Each number is 500 + 50 x the weight over its row's rms, rounded and kept within 0 to 999. Layers, rows and columns count from 0. Numbers have three digits each. The size before them is the row's rms in percent of the matrix's.

# down: layer 2 MLP down (transposed), 1024x256, rms 0.052, rows 851-903, columns 128-255
# up: layer 2 MLP up, 1024x256, rms 0.0599, rows 852-903, columns 128-255
down851 107:475557502535451346513555535508514488479418478430537497499452538519475492496463472467587556502501471476486512504444482470490568502574616515491554480482471552492503538510442551467458555557516491528362484553415561466636470431517445601452572539437614579500515508450568585542465496478443427526510526536440502501383459414495463378522485450583452416442498577469473586497451551410450591452468
up852 104:482576451561559454515447511500480481495440442527529451424531466542513394522417481469589509520465398464527574458586579458436500503504582549564529588503449445509509515455438583443530517489542431465505603520449438464470637424436540512463479530500533481624552473448438573509504457483486543494578474603484496454457455524489557478539464506561477471510505407560450563559499500466414532426456
down852 102:422478591609522452544547540466425463489471503529466544417598567508513482493438501492493519444417485456495563434570561562467403523439534510550459533525519538454432410466548567451500494510448513488489504547464479569471579447408460431576421524446524529536587511521480573448528415468548500472549502481538540492452496555483490501426561480476499436501483499507442598547465486471421463494520
up853 097:494543576460494482499620450497502524546437624393535464404560583544521517508506555537524545570519462480492529444473512462516497497540435478517572520468583481484498459428454436440529453492370566612502479472556544449573535501526617549521585566427456578478506475485430488541466408525449570498375527503404511556470491449475465444502561532546473491495518425536495516489403573550528592418563
down853 094:588475497469577507448449461522553495585466552489491511496521478489518492565529501405523512558471527418399438513476514439510509579587502519483520367422496477516599464489532490470415624528504512521432580490494553387492577574551485480565544452559511520472550478435459468541480468485481571543394445468501478504519498423517586376489581501543562368473470464495473462523458542471460501519524
up854 102:441624416520416531513446515517505423534536533443429597481485495473490493513430486483561447435515491406594478430488470502569480500533601492458527454509499422523466483451504491598603509453425514598484610407526496468460436522520491587532486471582538499482465553521514543510508537529477535451465579566480555451478537482515491458567454457588442418470500447498478535540521454481600547435592
down854 101:463524444583408471506446555476491455514508579460504460529528468512525515548466502526560541480455509480472497486614481492513538400447503441456375414514506609525447458473581500571493475246602412500487527473544440520468554555398525427413524508560464496534431540425461553530531520448523483476554549545463499473523458587499503454544461512477573379548449464485536566510522554491486466555560
up855 096:543392457489470507480509390515476591438519474486478512497556551594536466500475429451517476475529499463606449506409522538566508464481496512528542499589433535545494380540499401511525546529456556481522528586483544496494501516504542486529533531544534450457529494510569520558588436538549547430442506555545544558516505391515454467436521474605539487511549475469548479445441528556531597503513
down855 092:481556480563470447477433434512449473489464476524506514443513517495530403506553475486381564460511461540461425564481539531444489408504446548445531392507513575483516478573533498497589506467476484494416460532529554529456550564422460452591590468574408461504596500448547552527477496436468555455462475548566558536518567535482504532448599484483584501509482510397400526550412444511493546485494
up856 120:381499542571509553428466544488460549508512516493458473459551390437466566500517455524489500554496518496577499526459389488487415504530572337471567569484449482433470497615540335549508553448507502490526533551585448434361459450449570490517601458481517551436497520535466600521552618438550551528512459527584504564527444511477539424541483581496471496451403425456422468441537523501482501474527
down856 112:493522534528519493510478575509434544519568557560484439484547444449474481512542527562555510504525497481465568569595452435521441446505443380441458484411451470464492507527570475633544525540645450443485494461459547512369517519369558502570546434633531477427421499486508538549490546445591522488526479479554462582471485512476484465473454544426510445460426463505533480456580432516466454507527
up857 091:444484489508469530548419458531543473566474423487512593471406556521475497553516435419498518492503535462484530516466584509514588550546573533423611566455550565560515453669399480613517498544512481545472410520551458452429460464553557510603422439474499488462573468549523588507576505428536483512461576453460502429500480499528484475522555468491551471508426457552481449601493557369519541495487
down857 095:445472605553483563510574538491526464480441526478522565552471656536479430469547513517426559478445620535460482446486565470511515469551568467574501443494465524469570517486470515514437573451626516544430533556460464507475525354496426513580490582499538473461503502486562504402493534539441498574585497385483497505492409475496454486489479505584543467455477506519511415515556496469427437581481
up858 098:460465516434527557453552511534507527470402445528585508476517572527483449437528497538476489474545528540539389509524491520547497465513463488463466552443574491492435535500530490481540585454411432480500484512565449547557488481537469473539442428444428629623462424471444516562585459509555452434520486521602526454429552537494454490506429458567516428487535523566449522460500486502547421452469
down858 100:435615556453510517500493511521527441503439428538562541421641520559495507519500501541536540483456450558529432476515442563483612493505433534475348492495498437473489471484520487490464475527501426460542390523565520583528518561512458439588409429497533527486495538406513449606548500554474427470529491539548536418538500468484440508527474506534375535571631538436557566453459480494542441499504
up859 114:478507390529509486549448446519517523464497530489544469520520460621499550580418475404495551646506534524479589519522563538537483477500593490514584566461469432575492515483485429438515468399540434559479485547545513442455422458540480540453479450414585491519486391525535457460484494574536557564556586570524473441550502521506548553500503464479487478456551447514444528505492462536446495560431
down859 119:494390516517483448551485527509532470494503444525497489483529380495497553539477582538449517535524434462484530472562529536465518438493499417501426446476568540512445487454475551451489469489495472512457454482461470534486481514468536532550380508528512503495501595439531547499486473470456454533611561578440489507499476490518554510499551419449369474515486451327602543492532545496488453517526
up860 105:492513455511454492502581495521470535471461444547478529637558470471485541516532486540570509549449513589473528473559503433597412449474552463409482471486539467441449473474481382536469526529451538524530402519472569444514585464519536542534510455517467449479532427459563445454541520500531510562527492450440541580382523504468417515391472521518375427525486416602508544528539436548496512534400
down860 103:528603484460473516481466461457517475510546579408539587437516472487531438497591578504502528511452431555405503456495481549423469427434445600552428495459462537441452495480513488483487494572556493472413528592484471457517507594464559530560554494521499474402529465537625538526438472451414441539473529525422513543550545454538483617493516491396466542517510590436586402500589543589494484506496
up861 083:519545500568536519448520420504454553481462455473457510574461539414479395530429422482564481547574496475618511495605549489446567488554530428417597494511485487517474498577423408457508541429350471500509568581501494537523551379445495477440576558488510526436571551495417557550530507552567520480457495516537522534499467451548510448561485550509416565556483560420511480542487477417540507452505
down861 084:386556558588436480513423467456467369577483553519508568502519565422463527554543535611554580484509489519535527471506540502484540415515485532566523520459438518511482511474596463580517457481434456563516502586471506528487553494535518563483506492567506498507579475402357460403468475473517469502569440463522440506567509455472460575606454504519480488545545580474490455554581392441508426476578
up862 126:518522371531458539511549507541464625448500441456437481466457352455481563459414532405481419496443490535489443480420474521479460523465534480526600441493447439448413540543466528455581513410497517507531480544621558461442444424519588606641552588530461414557425490610533563449516452412518576505465527471522508427539475513504543469506474430518528540402462533511495432519442573463470542451605
down862 128:522485507526465502428448523484472622442532462508435432465579442517454483479475502414535473466496533510507470515560594508471539545528465533546463502570492549407508490514523516505558442542607597531472517528540576490582513511349495540567598440490488496484467495368517504494444511481574552507507529509433522506501527506507455507470483523497545539402546591500540554478384423491543515565606
up863 093:499419475329545525507473533510492531481394472428578462469515476502508418545500479464566473522545512549428436487561561524541509478417502527479552507497450486536456481517478453513481562573501566496632521526482481537512432455406403551593558480522440515549587431534430458403635544471519490476466484442543519555515451427498468409545478521519442556532523499492493537544471464530544539528495
down863 091:535542424476526477478555533481422433568417539476478577443468539487540623515511602567469511477448502630388521456587506529517543500408448535426521413597469471413519541537438555548493496474537444515501653517546527502487462545467502452537524538568523484455500490439497473478500500458466472455572448489505533492552465471504510560520447518517470459537481457527532516490464413552430445568451
up864 113:593390508437421533565546549506509517496474484491483523467585448561507461508486474558492502559533582523448502502493543485491494580498485410456591611522416538477451559510446413635491487494522514472529559570549578521442417518432579436491580433437472442570478538417448469568523491496463501523428499395491483507545492491519528505581447567505490535522530415535467442491495416485500511461557
down864 113:532515444471449484427552488493524501507490407493500432386495524546496464432556454442583555504500497446534474452440539550480497506521406525568449514507411586547482512548439483453535503394416513559556606544529434576493446599488534536512576486421501485463494600475459541494438485484606450579411498512468498531523423485557450616465531527461583442542493523543551477462602554465514520502516
up865 097:517515473517529507472425418451493520442502525486491419488496421554474536458538402427506525540514569510518483468467540442484476509394514371495547500491488499457477501560479404559465440470399595558498553539524542474500435396389568461507534431531413507519567538584491509464547547479505478533444498390548524519462442469478534538477497597552603560527509477560487618579415488486513568538520
down865 092:530446416593609506447411454482550519505484547484436469473462497453539468418499417510541480548513529497498363469417527475491509512409462476474377511515479426482397420574540466563406446540449495573493537478516572566542480389516438517494440485487517455488561640552546564508520529501506461445533494491470472613490461460482487493620514532538604531364488542545569580499490515494525420454422
up866 107:564481541451511503488612483454454460536512506444561467518556499577551510464403500553564487546562451421409556497418501441427548530565480482471509536438464368494397429517522462528475433499496564525481538554466586524513487526368479531523522523442544555574516468509507422430502577534501521498482460399534508508437499472504540479423446644536470528440506490476460463463488411573520601550502
down866 108:422523525447549453514462454432563444491486585418504505373563477489496551490442526577547515452625439489452527477511573480498495510481319423563368459584512516541538515578552568559517567538522498558440494556516479536407547483524483477529598502545523527458623546558501428565513550433468419462488549527554524541472569507464392582478386425552526427532544599510575458469482455520534485590502
up867 106:489483534394488504475503470483490547495463496406497503501474495563513434571409407548476470523539517462604419462433567547543586509528442470541514478576525457402537559543402473481524380462467473475470490503429530462525441525495477587487454459492518529542530484556401487478483422544346478511571516572564520495529471401477555496547489403542429566459517482571399463509386493484455467421493
down867 106:455419519513406453475493469454464532519505515535464467457528481543484488517613493526503524522448436574432541518436521540547630485458429475500492498468597465399486449391440491499424355599531567510478470472511538575440523491459544442519529531573547412463449508380587488555521501479495535485536548418461515495583523520520500521517501445475524564518557470460552526483517518510436445444486
up868 070:513482443484427501526631439495425446522526376493523532549511540438597408472493459614455381490557520485442504564551534492549608535485491481419543512435545506411512489609547524530627609508516548506620549519590530505446486476404594498531523589516453515489446537579493491545533546428417487509458564478503534543465451449511457467499485481561463569453499498476428546468435524457552532494441
down868 067:827457531583500545509500556441544549510515580523504475438517557472448528521549565590508511470467477518466504494491452507521413466521471444533536502534503479465492440505511466568460438559522556557431509505477494544456494500554478498436469457464530524492497439455473414531447524500445478525488504483475484570498548562509453554537518485544469452547471504468503439474251487498498386491459
up869 097:421420541453491461603506515540533518464501490438502503500519604526452504474462526427547534473588500470425367539440550495420527571567501433514541546509471518486499475518514519554660467420484479531511503583509447552502429479447463503417534474446498501545440497511386509503484455433439501484511519557477470473516545498498414441486473443569506473481541565499525600471478399514437546554515
down869 101:477543582489545446594442511496532485568431519405438561413528469439568489551564647517500537456470403469398541454410492579493525497465392490519357504493486464371531557532463518516533483506502458534500517481586514527452495502573498459501422442491518425504511535428546481534515462444438451507533493531468487436541528565510444577560456471480477455591486530512613521452537472475461549537494
up870 103:491565569483489447432540503503378543599472455461509501541585458537502500531514523484532506556429557456567527432502489483485521501465515485406554467521447473566557589464566442439485522538520539520547580500447403455474533531490547600403485561439575523569511484539542554400467475505506562446526450477508504499452470542517547559472408518503503526391455476562419512428443462514549581441549
down870 105:501467559457420445397509535549444425502589497510487509500541447548468520427569511519498430500504465469524553456492535496421500504507423547402482516486562447542487430559577480491517429520474606454512531511562461466561563582477470558463424542446580483511490507513469541563488520536475559485458550476548477502570465508526572593481411513461466583431553491558529547548559516452543511454482
up871 069:510515508488469444491524529539436541490483452487469464555457488534498433449511462490477502502579517433473409571551538468501530545567503483513538467449542596480559386535413516542530559509537542532551477576525388448471487419560625513472444516497522490535436436611588513616487503493531556523437427527591601510417424414471512517515506439505569524527427472509459570516481468490506499479499
down871 067:492582505506487518589508534491467458540534565471564441543428521472549519440517495523516423511553487434546531498444510522514498471496506476608442440516525397478535450496533488306480457583570373395456476475555504488532545484536400447517552473480546536399459556528491587527467480488481449533525489452519497427480518483481488465496591405488596524565600471464516522473516453509505500427518
up872 095:467419478532442490554536458420523462473437469497489485557474549540521471587488427461513505547460562455473411562431434520454569519558514418490608522581532509494532554520480505451472478513458465524489450468475457420499485517516490441385508497472478532550499452520471555590434476555515502467508540480513536552517481514565430484474553510524508506520411484509446458582421594504457491483480
down872 090:537559471475383518438437521483454452561514461458537600457551526505418509524488563502426536462513447485460629447453382488513507443575487501478465509556456609476438381497585523450497450551473503546439511560602495541460505513555442513491493434543564416525501471446580410521502515521455410498559442502459468507533548467460479594542503503464551506551540498407560455489489498504516515484514
up873 099:404555527426506519493430511507480465456551455457431487540452442484496395522532464573521528484511572454471490569515562485521642627460518456485559629402534479489507503499387490523434548436429474501428474454443496502501491389557490584484467462532440563582547552579465462498550535535560418468525507487403522492482498567495538441448510512466555461507484525578591502472449513504494617507538
down873 097:522496513449455498508494595527552495491513458446631595531473523502486422529568489506401538560497520518462447497420538448488489493478380542512470462444606459440562442544436561449460534475429436597406445494399557482481529501570479587470465546510488531491546554422455524540458535543401506475547530416456441570542482421484482507517557496518557494493490521457547441532439488486522438507587
up874 092:443496417515513524568536521503459458502443460491525460509467407459550613481586458556418480543510534516568527447508419513482453496540443465480534592516489478425492536462531488522548531518573516520543532581457488507488381508481473416445478420552413529602558467578309543420559503503496531485474502552475473453417453449548518417379492508534479503517504447441558434420466460443460448371454
down874 092:423510485507424577496490496556485444435550506539525503416481491459535544455593513494516489485515409490500586487531541552532482510529460501561426514509442393420465455379554512454547483453544490502404473601470545601452487589478429426543431474521566487525527602535503522584484474502454507512377437479480524533569481486474458508513323521492561435517473521485535514472440569529517491458603
up875 103:493502507439451493446522531443377466434574498509492494584588478517553474490517410499567442474512541501485421477552518501514517515483514410524546505458490528402442445508567529497634509418587348466545548488456548518467514501444610610396594434566487470540433520496530461561532502495486567487481483503546509560467521464530492427543529565538467505530493498568480531459537482562491556598470
down875 109:383531543559493485456482561477509482486500622521456508487530622537473662433509553510602509464588497502494532476541451490480473484447513482561383514571490448462543438334488508524477494539581509481443496500488454557421456548614483460539474458384552514439553614592513511511549468543438464517479450453639518578478528557520542539530470493512493454487533548485520501402555544460462447439447
up876 097:450484544457454488498517470465554564460527433480468478452548517522465469506468469392552512470466450474513515515455451499539516547564549557528512495490508521423515515528512468504576489556423511487531514536548498353482524467517465471477476573458556532584505474524442591411491546547560537487494515402490546518410506541465564534501466662569624534575496548480450558432485531524520574497486
down876 093:536563424542444452507414449445537474554508472493581467402576548499476484499511570592482527444520514462515491541489510493454516533483437522608429569506589530396485507544539590456479440560426477518365464533482523525524561565518531504625537491556480512510519499480502539525491493511361529563501531393429524524520500478491483566552470490512505503533505529451522502453466560481498382502521
up877 110:453439474482521445497597460498572499547491416540509468421505426461508497502466447416473490535538533422511637542553571459501435600467546441569529490418416518476518460437572505542527465587556481483473464570493470447578512434430502540494466453513539573476571443439447543514451527454543470526434488506584482479507439504533555543475469532561459572433428490475423499515514387550526522520477
down877 110:468531461512472427477549572489466544533536471578502470382447506444469530452487447448458507597510511444491564494506574482476446549537376480529513482498441591459472511414483498506504499542598489429544477485471539552537582507516541545529482453486517570456592590429384510500508561510541481501461396504470457453508526422527398521541442562539433488484379461501470524463519392562562450547466
up878 111:533466482487432447604463489468503559501433488440481444594498379488503499479494497595472477605449577437545525474547476492455492466523543451436616603556423625371509487493469515513517515396565438479550490430567528488569495527495510449578519471459508450535535501526394535524537435526473579508391606468584522484479438443510523448480516487503511457592591525539567512478557512453463503510518
down878 120:536524529577475503499474409392484476463506553491461492533542466445445456498411540506441530535511475387454465484543468500517458530455490515513553509551544619524532423481498448414475528566458512548522528538457486509555512456460447524466506527494482512597519438465476554565499506499483458567430456423468467537476443458528358462506474477502495494501621589524510489377450450461522399464506
up879 101:463502510524517479403521484471531502422458498532430438502618447519502461474487420450534488441516414478549454580492445497525484568545555574491514500562512492513533575457492457543560579596566586525588564476579540479486480441473506482501493495445451482465496471472451537505486584503552564494432502598582496535519447456566543462499403468510458495489548517462522574467546531472495454499488
down879 102:515446522443445482475430445493435427472588493569420497402540476518488462523474486554540545485448419483471465518600483487545438448435479531555472522472438449430499512503453419524458596574534524521459446504570544501426476462502526457619483561498608433434496551434471552589557532443472542504491468485551513562473605545519482452484396445525540426503464466387396342436511508511487451535576
up880 109:457499484458540401513486489523400526545483448462467524616499426500442581545485434496480488523555401546490499538471454533476483494497582531509488607515546576532457446529435515610589544540374496558492572467494408548534564438559557529539446549492512455566506543468461574492605450496469561564380487465514510383532509445462418453464467566464504451535529499437389502521526550441435595492521
down880 108:465510522569486556488481503513616541532528435477437448469600449494517576508478493522492563423470451472487557509486447506546474525513376536593412467578550430524490517412603498498532482561537520471505497427473517517444559596486461527492380540547515481618439525462479555493502520531480441585440477528387469471540618484457474448568489536543448494551417408469557527594566492493462564549525
up881 109:459590435542353547482543518490485513554510546509498549485528535515529479552577412494496515553483601487515499456489543445476555503528577573469506531486449525547566606421525475440501556528456550454473517469469543407497470486491464562563504470511522457482472506544454495485432513452612570502531480549492514432498471492490548468483497475516519510380484496505385633488450477546451466426438
down881 110:440464516551572446504446468509562489468559482541484473462526450522523531482517488538511420526367441467518582478501462582515453490477434451567524548533428487505485439587451444447444533511514381512565469549542432591561480523553478512519552372470526582494561414481502501483550479534440494548477571454475515568476460463465506502574568481537470577659601453504552569508536551516514471528551
up882 090:532532446454463446534524541564424534493521546478429430482421468500504554485495496549535410512507517518474550525563468534476447496491503534493651453522562504421551467466461448537523498491512523473557515486515497540458432562370499580566425470517508420549473448525479436520562538522529580481418544560558499533509499457502506505455417452498580515514432417525518525533363539507651518497564
down882 090:524456574529489526454545519483461497527501405485493573519512489514467548522533570558495545444472426549416517508393568493478475514480425487535436549535446457467433482585502586521478467595543469555518443564477460492520546562570468479585502512432470422495515590488554501568482520513440417502493515411507469569584509564500525519506406452520345545463549527488497427463491444496469543550506
up883 103:485400587451477511506601439500517518522515478523454508529543530467520468528437464464427531548484493452458446431524512438513574481547536551521574500458510540486497613508495508509486495541499463540570455451447494495502480412481526425499450490493484535543621345515465626480511422548511522505474494572513478502474494516486526454526526565537564539539493473551439486551369565474508516385459
down883 099:458516442511468486412396455490513585527462555468555553383594590553530497452465551512524484407542446462531463543545413522487499442538395563455544446526411551469512488553544541429502573503447531511544464495404525559475572558617481566499507417494489489499543379437544487467470516532433462495453474553509537555448567433497489562501495523526543456552395584467609537415421543462558537496403
up884 102:547562414541572588438464406593590552448488484496493392549446441509514490491514512569483424603493549496577492446455542495500494486498537507522525504509538440565528561577513411524460426532469524523502580523464503514516432498396531497502526540407502538484444622520441512580528488442584462491476492479529532436488453486518424529533403607429581494525412529612439615535462493462458499501517
down884 101:647520557453528476594533500491609411474522465480513494603496447457494452509516528531500498522578432568548531493525522492531446413523439410575424477518499468487484441534541502497500450512532404532437522517506556519472520544530488617528485426507439494553470601459497499619465502513518390480591545568439477485474446468496504489528482508512536511577627475404456546481446481476492475511579
up885 106:483460581496485491569538517476449435535458474398541525530529493608522469525491393491522526490551593445602458533540508521559625511471526440486538558493554522425514500507496503523492480443435404526485458484506583415518488527483532573456500464406475518583578535477385554471546518483526474510520499558397476448456471526515495382566555555461447448478467472549442464413472567488512549524464
down885 105:460471611456385480568447537470377483567470497452503556503443532566488450508557531502498485510459552564517452497428532514492607514440469478460543521436500452406468436479427663438485609513480459551422427512440491491522546511445518475491520539483563542483613469358461584531401501520399474517463517372489531448517478495497530395483494507526587388382487535523438560499495563411469487502509
up886 105:540418544443538435580595556597549521545397574509574484478524553537489542463426554462430476585495491456499464516497541506582479444518532463550503536418544404499454606524507490476444440520486499523538524536534509456520449463539530545485456530388472584565454531415478488428449627536511527539533555409488517473531519497470575393421485420601464518529475461549367541491531472504503470407513
down886 105:476501549517613554547531465502586495519537552596483498507496604480487589395511628516505534439538483460405514506476511461575528493394435424461456529519449480528381476555438422562506488525534451463572538593483520563530557483609511480542485508511521489514419617507513531534427602567486520547453436441459469605470569459472560514465460476505530425580479521612529514357517517481550414528484
up887 101:476475553466428536480528514472511464473527492470510473546505551406458545456512535425514414582561644527483506555510621484500534520484534468467524600498408494563462492545472543499539480493473492526522469431458523421396483485523489496431556541518399459487529443483553463499477581516524558447531523570549496500506439444498523540511455610445543444463532507555466522534495479538474574518554
down887 099:476485535496431514504475517454464535447563489476515487541561561442480529501546548471501507479487568529427537526497581494562504555548436610494443525421514520453585520468505490466519450491465483481491572472432499529437486478495486423514578522510456463557559483410496490537510506463500458465490483564600468490461484434451348501524454452415510493581484557451497597512437547510461516563529
up888 113:453414544475384484485482565533512458571424454543491467481595444495481478499471456469436477464482563414571527448448520488520459521495505503523615583374427595481438544510481428497558557524388595494483502557548516535552394478428562492453604588423502477503461377510467484530502499518483451490492455513534508494496485510497535512532501616504525518566538434507452519458518450521473455406502
down888 117:475466576488447468592474487507504591536484500521459460457495484477520526488411602503570436517521451511579495490567381525477589469467447486542516359576478513469506487665480510511650341479530484580453545410497502522464474439388505539482490515574527542563573524368508533594429559510576540505446556532545514556453482493498532464459533495486473471495538517456534517484498594577513506537492
up889 100:418431559424556434475591475485484593443477445528449509579456423444547430492521526552564478506485451488482405437466493468554499477480466464525564576523656425542539491507497513540573533473464489521532558519509494530598512567449545545468533585472454514537542470549532580418445437504527539487482455375500519557542457505502431501537494454538427489545532483549505480449494336530435538494472
down889 097:467480572544384558475488472432508547502506525416532474485454533514492474431520451497423519437516522513568493586436445446518465511539533494404572496452406441613547444596455508528486437508488518446532556490486479435543505479507475422445455475433524481520457351597464518445403530577538449537508509516484470472620508481446491444494473482484549495432506501467497444498505502439452422396482
up890 110:527496559502396546553590462514449555442525543512461495509393499561483463480482511466404578493560580540409504507499533484518585475519533502419548521515542563463422573502539408486516561499570508507500529500583492419598448465475525497499403487481464480393431351534567447467410466450545397520510514563482484510423485490507561499539509520513462561475523394621443536457489553499542592510478
down890 107:603438519436386620455562493466539493514492483532452517440551556511519569465585538463436453458459426502429550532457381569520509427504506507545411472484441453477528442441551591449484487514525497500525493473546472560577540521656462503532442570579492429417475435542570562436515462470423411470414469567489470491498484457519486456544563473554512531507496466468572441487560469456572422515554
up891 101:517393585588487493446499479542517537462397494495522492512494545482486505541469539511651453595504533452548422503498513541542524506569470477435484611491500516457467560537543481491447508564524461531436511480428389448495495464531457510490493514497477549531502480464503520513438507551584591487494518532442546604512500498506489543540434535461417565468497596556434490553450413486446535560549
down891 103:539507604506472510442493510499506533444437496493556496448534554503484427448547501474536519489514472491473559460453502516533522412538403455554398531485423526441463519496548552539453548518530468607465429513469491417492456506577437443541508496495530532423507492451539467496461505488434519473501612562507564603480507468473449479548472453432478494538544558479478543534455425430548519599578
up892 100:526495490508437515525564474508358523610530421467515456491537543531535571482521427612524560554472467456536462462488477481449462517537505479488529530551653404486497557419515554488503407532423540540444527504552468455567435489491552438494598536515540476543514560500391459596486439485485440520416475512429560502416529490469472473560541578555451423511559554479490568545460536435526481431468
down892 099:462503397521443493543445502470534512535518468479535499425512510530587489552447460515435508496485489470551458484497528564483510570446427476626429509625492425362444454478561528483536406586473478494446456432496545524455545527424562535482476519487550434492435433512547570451488454422447541521466540540555505526466479472534482523538530403587530550576542600529555521542440516527615584555535
up893 109:485491536513519569503493519423560476543448499411482529577430519490466562490545599477594559508466522473547520466494537517543552503493539454532481443458404501490493518426536505488476423572535575484500483521465485468572488455338464556574500500537479469548548469493466552540431572449467517542534497541548551521506429460471557528524611517516393535547507515519517529495387458477444627446505
down893 112:453436539511502515536393500401538525451500551417478539489513483471511498504507498513518591500461401493566504506434570560544601450446491532414402518536465410495431472533568432542410425553538557476515428431490467533581481501475459481485485522514480393578576639508460493491456517526409466488491509570542563481429480447460473534559467501547483466546517572564567523453477550406507574474572
up894 094:560507423486523572545526446561540454510389467518586453521577543503476470494539419557452548560580587389547527497439460471439489567463462610444549447553506498549532529548544468430461520492533497491574518621505537502614571505456580554562480535528443497480435446499577545513537391497462446493530481476461467606548328421483493500506454468535527555512441502506509509480548496546454553516533
down894 104:574465474569450532570500550522578484496485529530509553448455464463508598435455497382477508461452488502552547426620463515476464518541436495432500438454574503486519530488541524555449499467559501403460529497393522551480482521481509538489502499441523556432554537472486407483514457459506399515518497571558492502532448507510471517451482449463444420517430497435551535468483543497541504546397
up895 096:453463519490516490525491466507546502552396474473535515407578549539486501570467404554493396495463505513601519460549577510511555469498550538523519567511494478515489541482368475517575551547481563570543557496501547449487479433457500508463613413421554485575587397511451624494483504469394477542464446433516449510482485472503534518454524506484470477546417497481454504492538505502476583529410
down895 096:479482491509457429472568577449523453552486500651402389414464515476453572537568528514536462523482456550511550392532526544495549501463443536588499506504549495500406475398495454491441507589538454534433406520494558520516484529564465461459528376457528545450559484427492477614514495537421472502495494463449478493581601490525483548453439489474468518489559504448544408550465548520464518533519
up896 115:426519504558481443539510494491513595530540512523463557450556503459512447497544497444453455489525486557621484462552536488616449454485531512557503542530500560570526437509431467443480601514554512491505538517488384546472500454458439569497575489475538483506363445540424582435603453435568448511482492481573454525431485456537529399478462486556573411455560437417425580537460477479469530559467
down896 108:511464407403487430540486572492422516472504561613495534461571382413494423516548595590510495525599436494450606498512532439545450484447430539537536378607436495479515482411460512559475483536639458494459482544469477518428533488440535472600405515631503493499429563438489480540505546488485532476540435443507496433418501471531531438449498550557460421448552427430481466438547468476505526549486
up897 115:418527517452512521520433504484502468451525409484486545518434614547568475562596422570479566500568503523470422506495580520499584491499603519574521463436585647504507594485472539497482555518395463523498495531563529503463443374551546551457455445475557524605550485532424633512481489461431586482413507431409532516511481507515608497494591534513516423510495523584429460478473498480592563521553
down897 110:382501511538462500525582566447514428570478513513547546426532573471488502506532511449456553503488426503434516442441529533513464442464412450575438436538462471450520442503500604521445426540572520487445465527503489512449592603609485502503543396448511522422470472499543409555460555532337490497455480386460436552556461450510516595544393459520531406497525505442519466488489557496482415545458
up898 081:499558422400373535597497457528451461413521463475585531493446447493552537517377373545525490560486577481580473524493451482483604547509499402440528542532408556518514464588521539501549473482505617543517534577540577476452426460575567432509537482463525524498503498551402505567452466499408532485502474528511545459482453460440576447614467557506525583524504501486406595542461556541484463439520
down898 086:576501529475481489496355534540477480518493490495518584442576533463538575501488504470473562462484507523539492550488460502528513569494477502476507392522526538466492521445567487524549510579542486479519513505457499498552501521568572519503507556593532497391452472503494387541551514474517421401477554462555510383438521428478440534410563521540567470512474446504551515477435477504502493496434
up899 105:389515560553535457412586511458595607474561520486478533526533577554440577458401475475540444500578471417505505494462557441590501460587515612505454581491531414508504550361547504621555490475570466481490473591469459506562413381453483541457488525424505464552509535595436505528550554539488398489437497564494514509439496463465425481442537480499512510460448435450543598511553482518445504399412
down899 108:460612457575518501445539539438557476534643505555437607493485534503490444518510583644467454475486419508496506534501543539554500444590442548511418529456539467475533520473561517527466514521529489495468472479457587583509492518484470510510490544509454466538503606465507529555533428505416396503488528572428420383640564417464459400512548401496450518433504487392593559495537503541486529446519
up900 103:519356540492491354592496481561434475500532475480515445479485476491496473532626465480429517610476509446470544585539484532502573486469492589575593549441524492437467551581419536477541460403509453507493555559595510482452510554492423607439518505505540475468545397463472463477495452579495488514507534433394511480546529492499538392497482597487434479586643526494556474508488592481501504524561
down900 100:567466500520492528526573419466515614578430490529547506470527526584510579570476576519518419558513441441461503499463443516590493487486488575465431526488480561452497531521419433562566415544476614456491541501468475490476518534547499492526556522537559408472472465522565539562445432577473459457465460424446434461529537516497535484402499546558429503434505443545512477468329510443407416535403
up901 089:394432439507487536453487467521332478497517453478500585484555422483525483525467518531438527495486524365532402457507539523456526515519526437513509512521503515511462499591552555523477532498521490457539547560578419501567477496534532529531418513492452469484446513508547550504494381521493469553474490400391523523484492441514455439577502528487421461496544502511406462532526494456532457522500
down901 089:510499488535417547523469579603497456530565508489494551439539480440484582477544532511430557508500537582503501414540598528474512466470435471461459395537466530438451509538521478554488502443496501475463508557512506607565370494476455515550406454497497476557544493414473573492415410414420435508558528524472446463545509602516503413518520481451516432550399486492554358550438444460513531630513
up902 090:485422443531399496575513486545513456474516482387509507537553429480502509576447385486488476553548449436501443546470507461536599529479552551464450438507375453522476483597448434472584583582443511537546512540489531514439435512601461524488446467544425459476488522528571544497569494470377563485428541563428498498407439537476536363552490532531450457487482444510493509522528549506662537472374
down902 094:525467558542475578555488535516569515478505533528540523514546513483530492503507557516464531535476392502493498503510465512487496527476444477429325376526561517497483555472523528559516497444478453565493519519488446607444532646520436553527421481655488445460496531474481466510495401465513538479458492468448536474502506550529532591612483514475472496498452485487526448519585500521520482439485
up903 105:511541447455336440508444449478447417443563531496494548511607426482559508489461381421441426470505539504533446531479484511577527453591605440486486448419426522453446558528546459477615526463513510494482612550533532474557502382448471498550520456528488432479552456500425464572599558450504496520530532515497521444456468515485514426434426485555437439449434449501386514619471458450542536442491
down903 111:541469505527459501602461580517499516428524509495477532412594544521528489506504597421522521511481527538492462509520549553493497517462489483452536450556401447491498506383469475546457539510514584512467521518633470503441525489496481504523460555440538461437474536526452401527466515511444594464499478408485521566532526444509549473563420530537453532529473456437492314469495431493514493528594